Weights of a small transformer language model.
Architecture: LayerNorm before each block, normalized queries and keys.
Training: a variant of Muon for these matrices, 903M tokens, 6893 steps.
Each number is 128 + 24 x the weight over the matrix's rms, rounded and kept within 0 to 255. Layers, rows and columns count from 0.

# layer 6 MLP down (transposed), 1536x384, rms 0.12, rows 307-331, columns 192-255
[[122 141 145  99 151 157 115 116 136 137 117 110 111 156  90 145  79 101 130 131 162 141 145 132 149 104 142 120 153  57 142 103  91 103 162 133 128 110 107 103 131 140  84 134 132 131 122  98 140 149 109 120 131 133 112 135 122 120 132 104 151 134  94 112]
 [166 119 139 123 164  74 153 139 162 123 116 136 123 121  97 158 134 136 120 133 118 115 120 143 134 142 140 109 123 113 170 112 121 116  75 126 110 171 157 159 111 145  92 112  78 180 157 148  95 129 122 124 112 126 138 191 130 119 129 156 131 103 134 168]
 [114 160 134 119 158 191  95 100 130 108 108  89 117  88 138 125 148 168 121 165 156 122  93 128 122  86 159 123 114 108 109 117 104 113 151 164 102 144 163 114 118 141 126 128  92 117 152 104 132 119 141 154  50 135 143 100  92 128  94 136 110 145 103 157]
 [113 142  96 169 128 146 151 121 123 131 113 142 141 165 106 145 135 129  92 175 145 126 168 149 131  96 143  69 134 138 128  87 166 124 134 142 108 179 177 109 164 116 139 114 127 132 145  88 150  94 110 127 143 116 116 101  99 119 140 109 103 109 193 118]
 [ 80 149 105 102 114 152 117 150 168 107 136 108 118  87 113 131 116 156  70 124  80 122  81 178 119 122 121 141 136 133 127  69 126 143 100 154 136 170 140 143 171 141 162 157 154 116 122 171 125 137 130 144 121 149 102 153  98  87  94 116 130 135 139 163]
 [144 120 161 136 108 127 108 153 163 122 102 125 114 143 112  75 132 150 123 115  80 157 119 128 125  99 105 126  96  94 152 130 168 114 178 195 132 174 109 101 139 118 130 131 118 142 124 113  97  92 122 147 112 109 129 173 126  86 133 120 134 200 142 101]
 [149 137 105  79 118  88 180 115 151 137 123 128  90 118 142 102 143 168 131 125 149 127 132 129 185 147 131 130 105 123  75 153 145 122 121 155 139 110 123 120 111  79  90 178  93  76 122 150 127 123  91 133 124 138 102 122 135  87 137 132 146  91 150 115]
 [120 153 140 164 141 124  99 102 125  90 107 144 160 137 108 140 165 167 129 128  77 118 145 131 117 137 108  88 165 151 130 101 163 174 149 138 112  94 135 152 149 104 130 162 138 117 126 118 153 147 136 144 142 117 117 110 132 103 121 115 137 103 166 136]
 [132 206 155 139 127 164 145 105  96 153 113 140 128 130 143 126 140 124 182 102 141 117 114 128  92 139 122 117 139 117 127 101 107 141  96 129 125 133 136 144 136 111  95 109 122 131 134 144 103  90 113 106 136 132 207  66 138 100 135 160 147 115 109 141]
 [122 152 116 132 142 121 108 106  93 117 122 138 122 113 144 118 138  84 147 149 153 124 118  79  63  95 111 115  83 166 132 107 162 150 109 117 111 133 131 124 140  96  95 114 118 133  83 118 167 145 144 128 115 120 113 132 142 112 136 135 112 135 103 116]
 [ 89 117  97 115 159 170  98 152 103  98 127 114 133 105 132 159 154 100 132 134 104 114 133  90 148  90 138 144  94 112 129 124 147 105 114 132 127 125 121 144 139  96 150 129 189 144 167 138 157 127  77 155 134 115 147 150  94 129 106 112 143 100 203  92]
 [ 95 168 150 143 148 120 157 153 145 167 138 147 115 115 133 162 162 143 150 156 104 126 117 117 134  68  69 159 111 149 147 134  68 155 135 108 157 143 147 153 105 118 140 117 139 180 167  81 156 146  81 141 136 154 154 120 120 162 134 153 120 175 194 130]
 [132 136 107 147 140 130  89 112 135 175 117 164  56 127 140 126 173 128 132 118 158 172 140 168  76 180 139  86 109 116 105 113  86 119 127 147 182 133 150 109 133 121 116 123 181 161 170 112 115 142 152  99 159  83 115 154 134 122 162 101 137 101 136 119]
 [135 100 106 153 117 104 126 151 173 126 104 113 124 154 154 151 180 162 117 125 104 103  98 158 108 155  93 104  91 147  52 140 139 131 142 161 122 104 137 105 143 136  91 151 134 107  78 103 140 157 158 128 164 159 134 132 124 155  90 130 174 116 139 166]
 [112  87 144 153 164 111 107 105 158  82 133 104 123 122 108 122 140 106 112  85 123 132 122 113 127 162 109 131 168  99 150  93 148 123 169 142 151 102  75 119 133  89 148 115  78 117 166 156 134  73 126 116 152 169 139 104 119 108 152 133 118 101 122  97]
 [126 107 125 122 131 102 131  78  91 112 128 160 115 151 129 137  82 133 121 137 150 127 187 109 148 140  77 115 180 153 132 150 111 191 109 140  95 131  77 166 129 156 136 114 136 113  93 116 130 133 150 141 114 123 116 142 151 102 158 139 131 139 149  92]
 [152 120 123 177  69  78 129 196 138 119 118 108 186 151 138 132 167 102 145 163  99 157 138 110 137  91 109 135  85 152 156 170 157 135 115 143 122 123 154 139 130 168  97 120 108 132 151 150 101 106 113 158 166 135 141 179 157 153  81 198 176  99 114 131]
 [146 121 153 119 180 158 123 118 153 148 119 138 135 136 131 106 112 162  97 109  96 131 100  90 114 120 152 132 124  82 125  95 117 110 112 100 123 116 118 142  73 120 144 152 106 123 136 117 144  97 118 132 118 157 138 114  75 128 147  97 132 120 126  99]
 [112 107 125 152 144 111 105 112 178 104 115 136 156 138 134 129 129 121 113 128 146 112 173 151 126 149 145 132 167 154 144 120 135 145  95 128 172 111 126 137 117 144 119 107  72 159 151 140 113 139 157 100 133 150 154 165 151 136 124 125 146 125 127 128]
 [120 121 124 116 127  57  83 117 113 110 129 159 151 132 104  73 113 119 104 129 120 140  81 150 109 125 106  80 143 137 104 131 104 134 105 139 122 146 138 130 150  86 146 112 158  97 145 143 112 136 130 124 114 113 152 167 141 147 174 135 104 146 147 148]
 [105 156 107 153 103 166 122 133 115 149 132 103 152 137 152 141 108  94 148 107 138 112 158 128 111 137 130 120 123 129 122 101 138 122 140 112 159 141  62 137  89 150  94 100 115  80 122 146 139 139 105 131 127 131 150 102 117 127 125 112 124  92 144 119]
 [108 134 152 117  96 114 118  98  79 179 116 161 179  99 103 109 115 168 190 142 145  93 135 144  84  82  94 154 136 119 182 119 157 121  82 133 137 141  80 138  67 124  93 137 156 138 151 112 107 129 140  99 159 124 101 114 100 134 133 132 119 113 116 117]
 [128 159 109 130 130 114 142  68 161 187 138 123 113 148 111 150 149 158 101 137  63 110 137 151  93 119 176 117 123 137 143 173 126 132 132 104 121 104 134 165 163 142 128 162 107  85 174 115 114 135 151 162 101 105 141 120 139  86 135 134 141 102  77 111]
 [ 72 120  89 145 142  53 113 104 133 129  75 108 131 140 180 101 141 114 136 142 111 120 171  96 139 100 161 113 112 128 142 132 151 116 111 153 161 127 171 133 134 105 116 116 147  78  95 155 116  87 178 105  97 189 130 124 165 137 161 107 139 124 131 132]
 [115 119 108 118 131 115 131  99 118 107 122 104 165  88 107  83 130 164 131 135  96 100 152 107 161 126 129 135 125 138 121 104 131 126 165 126 192 114  95 144 135 120  96 113 117 136 112 130 136 105 134 145 140 119 130 108 129 100 115 116 196 155 111 143]]
# layer 6 MLP up, 1536x384, rms 0.12, rows 308-331, columns 192-255
[[114 149 143 131 119 138 129 120 152 131 161 101  89 118 143  88  89  83 136 122 144 132 122 150 115 117 118 112 138 139 121 157 148 133 134 126 148 104 141 106 135 119 124 118 143 109 117 115 157 110 133 116 155 144 145 115 142 155 125 115 124 172 117  94]
 [140 169 127 142 113 133  97 147 107 155 136 164 115 151  96 151 162  50 121  86 181 144 165  86 148  92 124 144 113 111  98 125 124 143 101  66  86 109 134 123 141 133 159  41 161 171 106 102  83 117  60 144 130 119 109 134 171 131 184 122 104 130 145 112]
 [133 110  95 152 133 121 102 136 129 149 135 165 181 127 124 155 101 149 113 183 112 159 143 215 148 114 110 169 154 110 169 104 133  99 137 185 131 135 131 162 102 109 154 182  78  96 160 137 128 112 127 144 141 144  93 139  89 132  88 123 138 121 102 116]
 [125 113 155 130 134 125 152 132 131 142 110 165 124  86 136 108 138 124  92 122 111 111 137 187  98 157 142  88 170 126 111 166  94 154  98 127 109  91 143 106 112 135 166 135 158 121 175  95 141 175 147 119 111 159 145  93 114 103 147 124 100  74 152 136]
 [113 167 156 128  75 104 128 140 112 122 144 143 146 145 130  99 143 166 102 184 113 122 159 143 123 163 137  98 120  88 164  51 119 127 112 156 182 173 112 120 131 126 127 135  99 103 119 146 165 134  96  96 124 168 159 129 164 125  85 125  98 128 138 162]
 [122 136  98 142 145  97 150 136 158 172  98 109 121 110 120 110 180 117  94 180 114 151 145 155 138 110 129  89 123 127 135 121 118 138 111 139 102 111  90 108 112  96 121 124 117  91 125 133 157 141 127 157 149 106  69 107 126 123 172 110  93  39 144 151]
 [163 116 145 145 144 111 151 140 111 142 135 100 114 132  87 115 126 118 162 140 119 123 123  97 135 168 115 158 141 108 111 144  79  93 142  73  96 109 118 133  93 120 110  81 120 128 116 128 123 169 153 116 122 134 132 114 129 144  95  76 139 155 120  79]
 [158 153 154 121 153  78 131 147 132 148 138 113 140 162 157 140  97 115 124 126 124 154 132 108 139 198  81  89 150  98 108 132 101 119 143 105 127 112  98 127  97 102  93 132 147 135 143 116  89 139 115 134 115 144 140 101 141 129 105 184 126 122 132 117]
 [165 129 120 123 139 155  86 154 109 102 153 137 128 166 129 155  97 119 170 138 122 137 128  95 139  91 119 118 117 118 134  98 138 132 129 148  97 169 176  85 122 143  62  97 136  93 151 133 131 159  97 105 152 112 149 132 123 113  88 146  66 157 159 128]
 [128  98 144 126 123 106 116 173 116 141 101 115 115  97 117 126  92 137 172 144 133 120  70  97 138  94  87 105 161 160  98 118 158 171 123 131 133 129 138 149 142 149  93 110 127 151 104 151 118 102 135 153  87 128 165 110 150 131 132  94 114 109 113 103]
 [ 87 160 130 148 145  89 155 141 121 124 138  99 126  96 154 145 145 139 137 101 134  90 143 137  85  79  81 151 106 132 132 131 156 156 147 123 150 106 130 125 101 158 145 102 124 109 190  85 144  85 175 177 130 153 107  79 133 166 100 107  65 146 157 116]
 [113 102 138 124 104 157  85 110 155 175 154 150 122  85 137 144 144 121 150 119 126 100 124 139 150 121 142 130 132 140 127 125  71 101 146 121  93 102 120 147 164 140 154 156 103 136 101 123 150 175 133 114 124 105  89 135 138 144  96 148 167 100 163 128]
 [142 125 180 101 186 165 121 156  81 149 165 146 133 107 148 139 131  98 107  73 140 113 125 183 115 147 117 151 149  95 105 136 135  90 123 117 114 161 133 132 124 127 120 107  99 161 177 126 134  86 145  90  78 143 119 119 143  91 132 106 102 112 130 137]
 [ 88 101  86 111 135 131 121 100 120 127 142 141 139 135  88 150 154  99 127 114 116 119 120 117 173 136 136 144 120 114 116  89 171  79 206 159  74  93 146 107 126 108  95 147 115 111 142 151 132 122 167 128 145 138 125 153  84 113 110  99 117 146 108  98]
 [129 109 134 147 112 141 146 115 114 140 113 131 129 101 124 106 127  96 139 119 146 115 124 133 110 140 151 124 125  91 110  93 134 102 149 118 116 132 136 137 106 127 130 122 137 123 152  99 130 158 111 141 172 130 133 134 106 116  95 100 150 134 131 183]
 [139  99 109 120 112 130 139 166 106 161 146 116 132 119 166 107 120  84 145 128 105 128 149 120 149 139  91  90  94 137 150 110  76 168 125 152 121 123 120 151 153 151 143 159 134 121 167 100 141 104 105 142 100 133 157 152 115 107 125  99 124 141 152 110]
 [118 121  79  81  81 112 136 124 136 117 138 112 132 132 102 125 144  85 134 124 124 116 135 121 162 139 123 121 130 168 115 147 156 147 125 154 108 122 136 145 164 156 147 128 113 101 120 112 134 121 131 115 101 148 130 125 148 149 121 142 143 142 159 142]
 [120 127 126 124 120 147 154 158 177 135 130 114 138 119 125 134 164  87 134 144 117  99  99 130 131  86 151 162 121 146 114 147 108 152 112 147 142 104 134 139 130 142  89  93 107 101 206 161 153 132  95 158 153 164 123 152 119  99 109 151  89 108 101 132]
 [131 136 104 138  87 109 135 122 100 123 130 142 116 142 155 154 134 120 134 143 152 112 181  85 108  99 141 153 138 144 112 117 150 149 176 112 118 104 141 139 117 109 145 126 115 116 131 178 145 121  85 126 146 104 130  98 173 126  89 139 108 103 104 111]
 [143 109 166 101 167 163 172 159 114 130 110 141 138 133 118 140 137 132 147 146 150 138  90 135 149  79 143 160 102 146 135 157 117 128 119 154 152  64 117 122 128 114  96 119 137 147 143 144 127  74 122 122 121 119  70 151 117 122  98 133 146 150 131 130]
 [139  85 121 131 114 137 126 168 149 118 158 156  77 123 117 129  82 115 131 124  90 157 151 144 141 179 136 108 166 128  58 121 131 122 124 125 159 109 145 131 165 146 110 110  97 106 124 151 141 122 132 157  83 142 165 131 125 119 146  71 143 136 123 125]
 [137  75 116 107 150 109 149 100 150 172  95  92 108 169 113 153 143 118 100 132 125 110 132 171 105 152 106 152 116 159 135 126 114 130 178 148 123 149 180 126 171 156 148 125  68 159 192 138 143 131 134 123 141 159 100 142 148 112 111 159 129 163 112 125]
 [136 135 147 111 119 136 117 172  76 131 108 123 158 123 147  94 122 137 162 116 108 126 146 113 111 125 134  76 115 158 137 171 132 170 192 127 135  97 160  88 146 110 116 106 147  87 138  72 100 125 144 114 134 126 152 136 152 116 139 158 123 174 124 117]
 [147 124 174  95 136 147  86 121 116 120 154 127 118 150 147 137 100 123 152 139 132 123 126  98 136 127 101 117 116 112 116 132 142 142 131 116  99 161 116 165 125 158 112 115 131 103 134  58  95 158  93 146 151 115 122 131 154 166 176 141 136 125 140 120]]